Part of a small language model's weights.
Training: a variant of Muon for these matrices, 94M tokens, 5749 steps.
Each number is 128 + 24 x the weight over its row's rms, rounded and kept within 0 to 255. Layers, rows and columns count from 0. Numbers have three digits each. The size before them is the row's rms in percent of the matrix's.

# layer 4 MLP up, 576x96, rms 0.19, rows 446-575, columns 0-95
103:125113133113121113124085127158101165167078115159167144127116111137150128136128141116181153141111143109116095138109076102206097106107123129109118126102149121191105134144144082133137111132128115136146099128138156120119120138109143109152127117156111097161152138101143099106147090136151155165
106:155120140123146121132104123104116141154110163113112164121118160111129140130119072133113129161142152146044146108133109101134120093119136144133158167160124139140146128114145080111131099119112120122112140101112089140130122104131149132055105209136157093110145132134131128127136161102138107140
102:085099116131158087140146151138110140150108132159140122116097115146114078121142143130147100100125135106079099137098139147100098111180149110173145166103150136153077138144152124149126135084146115126111139118159092172110157082139149154134136121164168134126141127113088108150145119119146121157
098:121134100091145121190123138102105134156105123144106139129085130207096146119093113149173112113114149133084141130180106119159120125102152130094151121123102148101110182137110149117138143165114131123108130162121145119131118106126156145095152151115127151113136115163151134132120084112084148117
104:138103076160148117169149101105107107124147117107105097122150129150129091127080148150159113133147127133163144131146128155122123150109102153119150099166120144120105139088135102114095165140188125145140160153129146170142129119094109153118123158112111103132145073118077128112117104105155174123
094:115094131126160187135152160106154088125134124145130127087102109150112169117115100135136110164124098143116144159123136151154151151104171145115151151079123099161118073161083135145096127114156094119127096148142115119112146135151150136135157123082113119104109127106144154099154153144165135157
100:133112149114149133180120122114145130154136147137134061137095188136140123096107126134136079118169180196126134150137124127094126127139126129093129117124142146114112118153127142123135175104105122094128105168148138108130130111085117164080143105145138147089132106102093130163156142118111115121
103:130072110074168117129101121140109136150153140118131137143114126131127131093109141075156120161156153125105095151122093130164110103153102076134101141152137154129132079161129133096133141135141141120128090142167119141116151136071157105147111134130139140135093106150153119088153133146115166175
094:133119151122123118090091142099160090080132159134112156129149119143122146148177107170129128128174099131141148097084112142122132144107182121097177094131092106120133122128126082105155149133146147126113081137163112097133147097165156113111122168133129131142159114146115132141125090128107092119
107:113138121136136159145123151120113127112122143112180119183097177131112146157119118119092095109119102138127132117147124110110129087117133123133144125156090151178098090100130145098128099119125138139152102146149120125119084129093079129124147191135195186127118105109136107136120134089140140121
093:124154080096131095165131060131102063126107145137137081146117115122153154099148159154133146131142168176117084092153145118156135128109171107097143161171151120148151097143167103112135132125152143126140120097186124131147121121126124134136108133147109128124127119108146121101096132127127125126
093:118116152080147123138098142113142130090153160112119120139124126096126116154099093122158154123129120144141110110080130127153134117155085163140123128108139118133093121120129135083114130158153134162164109177115099156142108120167119119086109118122147109175193121121114207141116104110146115123
111:110145107103153088146135142091174144181158118138129152118146157138123138160125099125128091101156154169136145089123126138115153122092138120118132122128113116138115176118099125150103089132113110121119103092176168142101111137098142095085094134142165098139129119080150134093122138163112107163
107:128101113098146106132087152138111115114130124116133123120108144145116080131099161141101091119095087154120137124134130120147151099143110131133155108084144143143124154187117117140132091086145142084134165162141180125098135129112159104085176132154171121120163126132124135083121161144170139150
094:126144131106137122114154103136111092071127119184111126116116120207139140098135143112160092147117150130149150151091138091161126123102130099160114090127171111149090146112084129114158120145148142114125137149129093138120086127121132133127157124107130094125097125161162186156150121125132128142
098:092116129129128099072147105138144143150132130109127138129118096100133124168153169110136134143124169126126131123144130176162120106115083131079133120138142142114142122120152107112125125152134175094122132147079143116151157073165204149113143114087105132128129159145130111107150096130112087153
106:070101107118151083168122143092125151135134143146101145163107137121109152158162179135160118140127104109112117107136125100134103136099149124111159126158171126121116140118117115095121096086133130163093116108175118160124124199105111148135156128107146140129131115154132136125116085143102164092
096:119096105164108137131122144155152109111129080118128117105155148128103160116118120102129148113169143196105099129114086114102137123170100131125140160120055117139123117146147138143131114097161130100146112153142102126173093156120096149144141145085154161116147140135182128115144104157116121110
114:153105156144100130120178117139153150147121128143128097113146150172146111106092145126150070124165152121119112117074102142136125113142162116126107145114144079112124114133119137166108093078138125132084117127125131144109117111178109107114135135137178127114157091116156187173123130104110131146
093:146149150118113106139158150152103102119134153110133140139131084140147102131122154123110102166145153167152088116156171136170094114121153079099164118120097109172119098095122095125119133112130108078132126157155092113158106109141117122095116127111170133145084150158125131142162154123118095096
099:084158134132136096142139123192115112158091119080136131170103163141125127136159113118147139139073138094146151119140147114119077105123118133132108120131118118169117137121145126117122146141132101114176083121080188100100121131131077150164175134099141110143133134110134121129140129115157105128
104:148124118099109145126121096121094158163129102115113124119092122094139137142160121123129109120190130119135147111174133164150140138170155077159145110114139136096124152058126097155139127153074145148105154155152114103118140158134128162125113121122101126164127159066130119122134128125109162116
113:137146094118122108103114120150134088119131119125117120090132164096127121138158116164179135152101167145158151133150197151125097110150147118137123132168081145103102141157092119135126094113133115116122147133118133104143075086157137117119150085089146089153133127130107171101131157137159137115
113:136125134096128075139106157143113122101126119101083167125133178135116109112130144109151089138124165121136166115148120120124139153143112128155196123162122140146097193108145115188125107102105112139138122073138111188125105125104138119120101147103154091131115123119126142094104131123131123128
103:107127129163132127147126092121134088100122164102115099122155139120136078189147140156156133142105109099121117119157111134084129063150138120114108146096148125125153127155102123116156077161120106133119115133117173104103148112123098130105151164093124125178143153136104125117131142162152158085
100:095102092104161144148130135143116094102119142131156156152168114149173100117125115143134100146151116150069116113155137138139126164137145160119130128115166125148122123120140107112108091164112154119117142135087148095132185068140138083120136157148116126113156109188087132118137127123123122088
104:103128144116152098062155121108137112123132113143146158137126072147096126116127125089149117120128104166121105143094159155094170094182127117138156147125140134139126122190120093126117119120162134155128099107139129103165130103159109149147144153176120090144136103095118105129109134114134129176
092:111156119123139139093149159087125105084104131114129157113144132148103136145131131163128131135190115146172130066110105136134117162102117173136151131105169127133154123144072082075126150162140118148151115119118111112111117103128134100149128124087146122184108128106147149119136102107149154128
083:096114126130102130120135116103157137153188132145118128137139142094091116093103162129119142161115186128133110096136128139133135169090113118134141131076125171113157139109154131117151133102112091118092155148083156104118138140130119139155149142105120076150162135138146132158189101134090098119
099:118141176132164135163139137129128073101112121116171140095123138138097113129155166052119138158128134102096131155101113134136127153166120153109100144115133086159120089078153146156144144132168105130106115124103107116133120102123134181168147110105120116102151132100142110116124146145097142142
096:130116121126132120142160129107152094165137126130154130150094117161080168185145103133116117137133170137104143084160152135153111158115145132084119129089096129121123094128162133135102144082143102149073131113149137077122129136130105154097136114131105126117140148121158125101139147122095155191
121:128153157103100102135158136104132139129138135117118156147116144146083103115099131096137127137129100099121095113153097198121146129113126120099107113137160150122097137161123172152143096158160144104111100125100122084106167089143178114128138097133157127139153122156181073124128127161135144128
095:159112119140146109157091152103142114092156128130142119126095129102118099169146153097135145163105109161090137126122132150167128127164112128110150159164157162138145132148146090146125119118094092096162141134105100138150122126131102101122117123166140115115110172094111111171115124081161187100
106:149128149110131126146160112157132127089098165131164086159103103091117137118133119111110127166109109132132127123163129142160145105151093136126139177140128093137124100138137088146112111109133147071157117184113095110149145106113155170096134127155124145111117151134078157104139158086143136088
110:123113136150117143161119157146111107156125117107139115152117175158127166110090141142123118115124137089140125142152143094118159120119111196142124113080109119117126179076156095097149106105110128160130132099129134121130165146075085151079140168152137096133167158127136128095129111127127126119
097:142146097123095132105151110138140169116157133152102088120078167159120129132104130131108110140069126106123136128140127141086102154099079165153138123102125161187144133145153085136150117096106085133118143111130148150149120126168139172161175165122107117118157128112142139143109109119123133108
105:121121116174124130139128084126107106112157114127129157120130117149143135116144132154103105091121107121167120103132121132113121114100129145134169091145112129189123117157136108163107135139111157131135131140099139133092085075101117154128140176144096149139124170128127111082193175121081109155
101:132117102088134107154085165117137120128129146136120114119104123159123114134140106112150133143110187120078154143127125169134129118089129145085164108109120121061136112106122139163168112106172109135124164155164126114189115093110124165148130128096144127155146147087127135165146130134136136100
111:032103096138131125202099113113163117147179102112108144098127148135139146111121141103120112122082102121112140157114168109119097118175162151149152145138109121096149126107124146107145087145118134113158128147132138116135178120140113113118137117126134120110158129166119153111128130139109124103
117:108148142108112100132116184126167167111160132124108121172102132120116108130143122127137065153116109146096141127128115172137086115133119154114125109165105124096156124140140133118142176138201107098159131114140146135071130093115114133140176121143105105151155113102098116126127125097162121117
118:129179123100096110151126123132159113133152152132144125121145117156089117126132126136100105110163133137145117123094145123124135166129133157158174090142099123086115143120102133164177077117137139158151133106136122166140154133064167134122133133142089109107129136120090120070163120133157078124
091:148096167110149125132101130143128111116144155104113088134113143170117110083091137095107115124179142123114097122151089134170149099089125103127175111113145155128150103157177155138145102107108120154101132121182145114139148103114138147139144093078158155091154114115144156097125127125128126137
103:147158129140134141167112077169128097139127083145098121166137135169117123072132103080119131129177147145149138118145082195109085134131135116115152123118103118084115092130136112133173130119149128099151106147093111155140133116116133117121154132128129118125107162120123172123115097163142119156
087:134143127122157128137128134123110087120165094152154171146128147115094136146115172176098141161143127161103150122112138088170105084122153131123134101120154140140120123125166146152140130101101107107083123085128121118106091118094132179114130116143115136125088117140121133097113186124112092179
103:080182116111136141101125180133078109123129094129142123108126142132105121099144117126124130135100143132120138147140103185117150161155116125114131120159117131131114160100129114116123117115088150130124087179110136115124152120106158142134155100093187164155124140193126148089105156115142110093
100:151126166130171130118169124107101113112118078111145121165135158175114103121122155104142161130131121110102143157134132074133109104130126153097095135113117116125115126176156138094104059143129144117110142127185123103136077111109129153146170143132119170133127126124149110101111169133125152150
102:103117145123094103173097128146107167128117135131125094144129158083129125155129103147118129151095107138092109127153172143160091144102134130130126150196117135125107156182132168192127062129086124148138119128123128149128125129132154124138142106099155106102139148131113112102127169113125104113
110:101142130103122103156165110118151109115127155110163105176159164125149100147104125144156133098113104142104109142134144116101169132098128117158168136143117129144145131111129092126153159126158074133144094125082125131112139133089164137129147113115148158187162108136134058126114146126102111159
084:146126147084092118120088099110150134106115184141146120119106129169180106165138130092100106102117084150130138166142106116140134158115151140149117146128158135133135140153137112168149140142146121116134104154163092103128162120148077112157109086125131129154134169065109157103118130138130120103
103:108109156081101072163139132129141155126165106118145143106122142134082145120126113175087114131124146138136105135113098128127142107138114123101158152133098155150148114090173153141114101170136138088124087139133116136163172143112157115107117097164142164143077143146147107075127119134144123131
098:121143174113157109117138115124137128160134158119140123113120128143130110129132138137116175185134138172108074082148133161123117134132114149154110146119097177141076066149134136107135145137142100140132149152167116121144124085115107105130087117098109136111102139074130117079122143140117103167
095:084112114112136161151158128123159110119148121106127131155145100100104126110130137156082119137140127135082155108087155145101195133129113138096136134152129133094148115098106163105138114133124109095137103138152110054133145107099132141079127148101156128122115162153133145138129151172120144177
110:113115114111111088138145108129082113108116169147157141158149132162135118175142130141158120111128131123098106104089138109158130110116159134107130111162124126103126176140132148110121093087171150149106115083116199142124157159081116090140141126165125109167138124110110164137130089116111127147
091:123135106104148130158122144137158171143148099149167110131139156136117135121104121134120130121095123110084124117097148142107102130133070140110141151135125069154063123152082162120128130095157154101134115084111127079145170139132122119134124102170152136162142085105150114127128095133156159140
113:153105152107111146162108106136127109171163162123144126104123146107094072155158155135146135083103093131122091128123126116138113137125149137089159141116112175146088088145143163121102143093145151119117082140125142144128110103129089171160159141135146121162144104155136124145144074118100110136
093:119154147080103145147103127154134155112178093116123146147146121153094117108068117166131125163163123120145085095126134113141111120164094111092112138140143139139125142118154167128156132084109150141098062137161113152115116122094168104119164130151145133114119108141149124182111136109123121137
102:120112152124143157111162091134140142129125131099154127088137136123154125123099109154161122122091154137135159120132139183113188114153153131129152140119113121123145160097122134114121144164078138132047130098132133115110154091124137173088127122097101098132133173095121177128139107132110138108
092:144138116138126159080167116125107111086120154105143158105144096142149091135177130103141101130115122136067121132130145120120157144109130130118167087171141111151170137127153108128146139142137150143117082139116117110140143051127109151117157152148148153151103129095131104148140095152090138096
096:150127119119120140140176138082147118098147139110122096146104130155122107116099119129094131169105125136091145093104133145184097159135103120082112163135087107132155093106170140133146141108139181128132099144142152145103164124106121122155120142107167143125123104173115176109158112095134153122
099:157091142146119134132096131137132133145183174126175120130140131183186122147180158134114152098111119123091119125133129126112123104094112148106134139125109132118094141114157104112120098119083121179081115144113104120097141120139151125085126123169153170135140106107166126115144138154118106098
103:143155136134137147100102092161146148099163114167148153160166114091141098146157090117117112117173108107128114144133122164120147102105111137149098161103075120134138139153178103161156115153133106169140093127149113127115118127127118093102147111062102126133106105130163118096129144108129152120
105:091143142119097096126132141144123151097131133102119126095127174141137134140145159105162110196090155127139143156074139132094145124115154178091095103136140125093120127094123127148169189155096109114112141146106111111162141106118110075112129133135172115132141142151128110113107154119118126130
101:131120130128137060112136096130123166114113091088112077154105117152119140124102159107144141109181184094101155124141154098163133106149153131113134132138140120132150144135120134143142130106131154095133145078115130117116167128082121156132139111113125090123115164121141163124193153103133143148
104:133111120115144103108130111087120161094114129105114122150168097149125079103109096133126129130155150102110136123114087150118130158115158117167148146182129109178163099150151091120156093137123144111130110077149133142127129173097157153139144114169124104164131141082106120143112112140125108084
114:183131135136132124172109155106177160107137131140141085150115100135097118102132143086176107141115127113151137125128143143121081114119125095126144103152086152115087091113143121156138132151176137130137139139121066142162112122146113136154133122098141152165151140120147115097158102081146102110
102:111173150152144166132158109140122078132093121116145116146118112120144158166141121145131178126183115166117098098104123154147128116124131116096119135126040131167120143121091127096136132115148139134106173129101134095141137132125131111134151112103121152144109101092104070138118143131161143107
089:150188143106106124121150138156146133155133087098113139089130128133155141089135112119134152178128120158178071097123129162129167096165117126100138103149110120141127124110141087086118094137168154145117075154108142160098140132116143087087136140119150143128131135119144119116138096122143155117
105:078154122115169110126120090138163138132136142119109086123106129099141111107170119142125154103143122159120134098085182149172108115076116124153140112134114160139116123148138092119170138130147094137106144104119135080117134133116126106145143129122125187161142162175087118127141092102143125154
114:077102112098114108186128122133071119149094165123140112164124136134112145140131128124122152115155165171143129130123128086109079113117123159112116138082182118145089126128107094134153173139140150130122152122128131102139151116126117141137135152103158117140136146144121152107132060098127136178
099:138089131130144119135115084170088137131105127123135160138073130090108099123170123120128124123138117130113162121189101146170105141150088126101152114163136128103099105109130089104118121117115161073156095160129119132113212137152148139136122121151121133137163112142125151131137156114118128133
083:096151116073098148157127114116145132139109145091161118118156101122159131127099136166171101123106091196122142148117119107148157118127099091120133149120112133147157106111124100109157104130101121111117113139116153166102142113148187151091130131171136135165110142133130101135111071108153139135
100:141145164124126123140135117133116107132152166113124100160107142066179131139114129108143129129127115138180120097160139131122139104157110105119095161146122148109116150096139087141163100152118118110089130142134149098168116187093106120145092160098147128122141148113112135187146119124107072122
089:091096133101158107122104132163089164121117089119161147158129166111141127119126063147160120147126134134144130123127088132122119123127160156134133060142076126166154133130153097178120129115097159138135130138130170128101125108095148151156149115107158147108160132091124123170136118125153110144
105:140144147092160152120120133132122087071174122134121115157119130118154118114160116149138081105147110120154153110100112145130127152115185090169138134110160172151154151131123096107117132111127109141097154104140105164068119119126138165136158125104114108129137118096149092138130138137174159091
100:138151118151150116148153144131038132145123136143161095107151154111136130141126096116119134136167130117130164121137133129153124156132141150097169144081103129147168105116120088147092136171112126078149138108094157088155155126119130100148133106145088143129140101098112135125115143077115134096
100:095104144087105111144120153099118138122127133115157111073144110142157125129103099116123164165177130130125150139137075160117130133112103170097130168106103119154118139133118128140139133160156103162124091113157080151125135113191144161082133105139123139070136114109132124128139150154118121160
106:066132134138180128123152127117166126161157147111120153101112152113124101093116137116088168155102133130145102155121122142142125151101130126096120082134168137134129103096119117130147087142130088112139163149144117110135155115149111132106124096132182071148116132101193100140151146127113133157
092:144132127123147114155149135185097132111198133100098119171102146121083106128127143120122141158149124129114161111155120108184128152153137067121147111106139139173148129175157106138107098138133142155125124161096089141113120100119103105137135134096128166085108092145131123128119118121132127095
096:112133137121180112122117145128178131101098125135157151143127151122143092057131122101155102117143165111127153093122133137122109133125043133152170103134122102130107096113133128133133148091140139146132086115145126171123120109180151146092137127117111121148159128084108121112144171142115118116
101:115168161071139172143087165118162082172095143117089120093121153138147150098105144108121153141127106140130135109133166158159147155131112120061112125103119081118126100108133138118138131147157147139130153137127117134101144125094153128160119140133136129152117107099123144158141118084152085148
096:111126106108113131161161088134155117139106128168078140123096101123090128127148183156126114136208143152124136126119169152109125119100123128125139151121111091116123102096118129126166138130129102153099128096097119144165109169121088099109149139114120103125092121135166159146093142122131162097
110:114132171127092133122180138146153154113150102167097122091082167105087154182115149113132104131120124103153136136112117184136123129148129128127104154137120125145124099131133126111146107127134131134119118119094104119153136096118114125089160109184091127130129124167155097119170064135154121108
113:131127127116140153124143168151113092135107142101098106093119137108152130128124155084094138098141125099086113112133154109174108145187138121140151168116134132120131144137122116144139085120127135131117122138162189164119160130145107099117140119141133122131174127076080129126085176075138148120
098:133137172102124141100104052113117104128119150165081104134123137146123167113116130123138125128114137122137154151148137129166129124159113174152118118122154106112119107112150177148149132146135161090127112153146087106092126096121113151124156112077099121132124122155175122145167112110123067142
100:129143140069113108200166106138115101139125126106114115130097158133131165153105099159140131113086145120133139115094143158161102117129164123118172133125129123113162106106111159133134123104123151144117176139146143066109122114100146129149109163115149105157160129100164139084103150132107122102
105:080124107131073149184106096141133133138078121133139136121135158101136138147128143133119134082116148102151076142105131078152115109128131124091130137113123094105175142143097129127149104169149139137095160156132123134141163158088147164151109150109104110137135155094114134130136174105127132166
091:114149138112148139101117184108102153132151167148139144105123140132142136105080127106113117090189101122145116132127138111146109149143121154109168105141111059130154109133097150104143118117139122151096099145108122115121131172108150085139122128126149140146152064108136083134154163097149147106
106:126143106118129110120133066118169124119081132114140130096103145133103123096133134080116122123162131141127133079158090128164160153099098117117131142120084126140131135132102106146083117121118156114118097148140110162135150113166150141100149143071155157121150176119132135141155135151108189151
098:176185118142144132090129182139109111128159177095140116129094110153126094130116136131121118101147117172137171119110112146139116113104104152101154076105154168154126146102079112131120114107150177118112105122110112189119136155142131138121138120111119108168152105098157122132122118113124143123
106:086133132132135103144113139155128150130141175127093179127129124108101108172111148150088065129113113084170126118115140077129087141104136129114107120179132130123119126123135108127134155108117122137099146106112137110080180187132162142129133160147108139162139118127133161086131102142110127121
087:149161157134106108102130133138112106113155124165127126138092120098135144132110101143158125113165144124163105124089143129135139119101145140140145130125169112118085123130103141104172094131142081044159149115126126133120110114113091122156156112168168152140114157111123109148132115152085187123
101:160167147103137102096154121092148087076132134140126170158144134148134092124101127124139155120128114091095124116113072132174091098143107127133088132145117184172128095153112127119160164148129139164110155121158103123156099134148133174142111122135138125128120126115112123073129142110140118135
106:128108130115160101128122151157099095140153124154088114172122153165172177117083167155120149115122102116148130122134134119143136112119153141125162109140100120121123157133130139108175140152130176093138128139087130083162095115142136113170101102133114094146118146105116138120096134064138132089
101:170122131132144161122119156146107149129117126117142079120161110124102143124161135111142091135124144143141119151123096094210098124172091142109109138145105133114126139171084136144162124181115088146132102115138107148101117124125124141146099104112148155126112155064116109142148087151113145129
106:119132121133129147157138123096123178134091161158128114111118138159137141102158152123091146120117150154147156070164085115119143079108131096135113142141124148142123104124155142111111159146119137077109096157113114155133194135155108131128169134115126122125116106118170146106148122084130068147
106:145142172059135131147112152137156144112132111133081143145105135165120122149108124170122143116125145102109103125161112113165132151140124134131164121160093157123141122090129100111088149149086124105102109091117129120112142092103188127104154127115152137151165158132149121125112067093146140129
091:080116156128163110153115104100162120147141130145148177161129156126068087129104104097119124118087103140129142158100141131149120101123059173106116112123104139138126122094163139138110147126162097149142110125126140107116146097131144167109145127104190129100136155126134171154124140127123141133
106:150134119161090126072148102080106113107144161134109131081109105122083130127117144144132143105167148149100127153118132159171119097104127162075135105115101145136125166149135131124114118119152149124151133149191107133127156103134099155169149147132158116123084151124122153127117135126177116157
099:088125123096123105158125152116136141153149147141121137166094114135127111194131164090134098183122174171122127125118119148139138128115131115137164165157139116112139180136079166140098125126150152081127091087129123159154103130136114114128104125112156116137101122086131120090137113097110118146
103:109124128104107109121124171052118129103148152121141082142125091140138124171101145140085136134181176115133140134134154140113147133091151144127106114126120128144127132147152132153119109064138132124138120163120134112116149119076176117101127150132122164102145145052128149134109139112143127133
095:165148087149089107178125163149111125150140162127138121116112151125120110117113092115125156110108107109182125116117086093123123117111085131157131121123108080140174098125154146166127116139127151158122096137170099133120175109142113135131136132098121087125179148083114119160141117126132162101
098:135116125138102140100091119075159103101118164109101152141168115104134123172138146126137115149152128121106103110101135166138130093131102154131189099122122112176133108144153105139146137189131123125099138135128159181135128139103148152142150091129120152109066110136130141108116087106100138139
090:107181103146127145141134152105106132141160160121146137078108092173149114132124135110141155100142095089064129091125126112140135095106110125144108132095106112166129116127123133122101138169124155154164112135119148128141151175166095110121183124103119093168122160129127130120174115112104132131
096:105137124114173136132154124130136150082144119184112135182128101109110137138182102153146125140104160143122146139121126116174085082127167133087155103125111135096131123158134133065114121158129113130111135140087151110140118153165115114114173134095148172123108155117141137129144099127107123102
093:121104106136070128117114104108113136135139126154181122137148156127147132095072134158146138151121127124118110100135132142149124136151113127127116126152085154158148164066131120131147105130111141118134146128113093111123069144155048162134124152127101160117128126160139150116152159155118079104
107:126120116124122114154173138142100104076107124103111139102149170118071113156096147159132100142137103155115104121138115170140116111113111130106098120109141089141136154123126122107086119114103184152163157152158122139121181125167178152119133124149112169122116121132138129096150159114115095096
075:094155093143091133162119151152110124133168132095112148099125123152135165130174116173162110090127147116100102126140149143121142166149127111151147099114145108127106162145175135116113085123102145096140093147141148122097134116165144163152129139108160105112140073088118107089112113119148100105
101:157117104167097113117142125145080095140114086122139162149137152127099108140108148170128114109139115122111089166145093136172121137100119104141125079114111149115130129179062120156133131133101129140144126111055107134155161135112112144130178118170136137141156127109140111121131153135122140148
075:086163177123138109100121123110152150138122134144139132142125107176145108104096146148110116132107135114116133125138142139193111100136076113112163124128142173173139141078135072112120116126186128132115068128108162119152136129139128087136128121126081147134104169137158133127118124143101121140
084:110158119131121093171130126097126069121137160119078150088159144125158078124119129135114116165098153135165124115117097084102145095115169123145140148171115138155130112113074118163131133152107111159137125111158169131097113171108087121128138162130134122142098103143157140130123145113135137144
084:111146130149121123125143123116155196110149117097130153123084137081132129124123149109111115136129109124104087129082114146129156146088133088129091138173107108129159107109145100162141110126107119102123133144150088131165129114125155119166153160149154115130152144166163109136132104114095123203
115:099115133120112124138150096168145141078093161132127151113144106151143136116110148142146109158128090067119100116126110151131180155140116119112142124109142096141131160075161087129125134147121120137149138148130100116099139098153137153072148098124097161153128148115170084140129148137165093106
104:138142125136114144163141163124139152095128142145149144148129120148147077118126146187087135149148148077125144102119119102136169115153120147115132096158088120153116151159139124173127091138107101105133108139136093141117138088137099064159113139085111170110126143170147103108132155121125098118
111:125137118111129104138156157132117147146190129155091145123133159111086113110108102086117134117139131119128177108157105157124129124107127100150089140082143118139120121154156137149129082138121162165071128091167153109137135151172104133112132163138099108084151100099139105104114166135116133148
083:102095149133116180122166174100102134144159124121097122065144105100163157115096114106124128138152081130120102171100147111174127112102110124132101160174068099185128128130156136137117103113138134159122105143153120135092123148127134123154147110134147125133125118142118136133135152116158119095
106:122136118120126146118076136099085166162112158133165123107097132099087141164168138157147113103133131120173145084149109157105116117080130112170128116085137097139130158124171128113122105147136115098087127117120092117165146161097140109125179120097135137130136140127145131157140136096155158130
104:143147074146139115138121154134127162118120107177122110135164149153107118104130152136141117143150121148123171095135110120092097148105139133162111146139136135111125174121145104143133107132145104115146167098089143152135095094172107175149145094104100074129117125100165132070119110096159130122
100:133154131117130144124131117127151108136133162136158126131121125132155155092104133130168107141191162122130143099161162168113119145149144164110123128112104180112094175113165092109142131113143096117107156125098144103143137097167139079134144114103087120121141131122129047107129113125143116092
102:172118159090098128165125162176166110139152157138116140153117129122136141107161150147105138095139118109109121111124099084121122113128146107139124160101123153166065121105152134139113126169116115146165117156115091121104157128098169107123155104086103186144106142101112127112117141097137118110
106:085130120138086115136145114172150148146115137108069111128086158155132127087118137138152118105113123141111166150144168120134123142106158134116072120119150102174092115105120170138130136142155159142132116095117125083205154150101142162122130151083129138119150139120146121150122118114111116131
094:077121111118085110171111125104127108150123114159109097130110116118110098156107108138153114124059120125091124131145122160108122160121129138109098119178135143165159117119115137176178137128098150136089159134135125129139097097149110121157169123158153102132161125098166135153110145137100165126
098:119107090114135108157115175127064117104126151106129107108130192150134141127087110143129120109134121098107140105152079130182174148127127124138159125125108147180121115139097104144114147141105145147135141117172117091154141101155140139111113135109083104129125117160140118141097136158154161160
092:110121087137167133131160151116142110169122142112138126123145146152088077121147166155156114128088157164126117128128097093103176140109130109130120126130126125152162112181129108126094128087152074128120131112133150135139136130101105145147144152148116114163115086112079138116154119123082162171
090:144088180126090131141095131114182129121148120091178075133158150095118121164153135127108097141139167134128152152113121173147133146127120070097146112140116166149141122155115138147143141132132109110135143094130110124103152137099078123140118112095132150137127119088146127089151119127112107177
110:105110098110127135146115161165103129129113142175141139091161145124101067165153122102145140165146084069129100120101125148121117110126114131093130124085146108068128123148154135136154166130135120111115102137174159130159152135117128123141184136162134125153126129134113125094127157111116098158
107:115115129152140142180110126142123121109135139148111101162106081152171096144123090166139122160141134099079134112140151153140136116146103124116084133135107106136125100120131138147111086113182118102121112115106171078073141102142098154170136130151136122165145147135145125122126194138133136145
098:122135127100131138127124109094165125131118172113158119143133123151152100139123113086149092117166165132101091081162120143093138115148127105083142110075108112128117083113112155089157139138121137121089122136101110130132135132114135168118163111185129116073153155128137161145134173142147152125
096:148133126132143106096124123105128120115176133172086114085163145153134127125114148143147088126102164093140138101154115130163109112130100204123151119078109157125116141141165124142151158079152100179115128130098102148082085126144115126153169122148131130146124116126134122121133124128108114096
124:150146192125111112134083146117144093149089143155114104157128139161098127111117136149094123157150121159125110148085113171136127108108186129079159111106150090112107105153125135141141122101133153101124163155114124110165152135111101119133147126114116124172084148117106137107087136165124107123
095:093114128154087129122122175076114131157117145100148099163140127127119172161139117113124092133118136109121152098173152106145139135173090095158142137141101123136112134192116093144148113133126135160149148178173150116115136121136115116126133094115121098147126077095169110131132129093122143126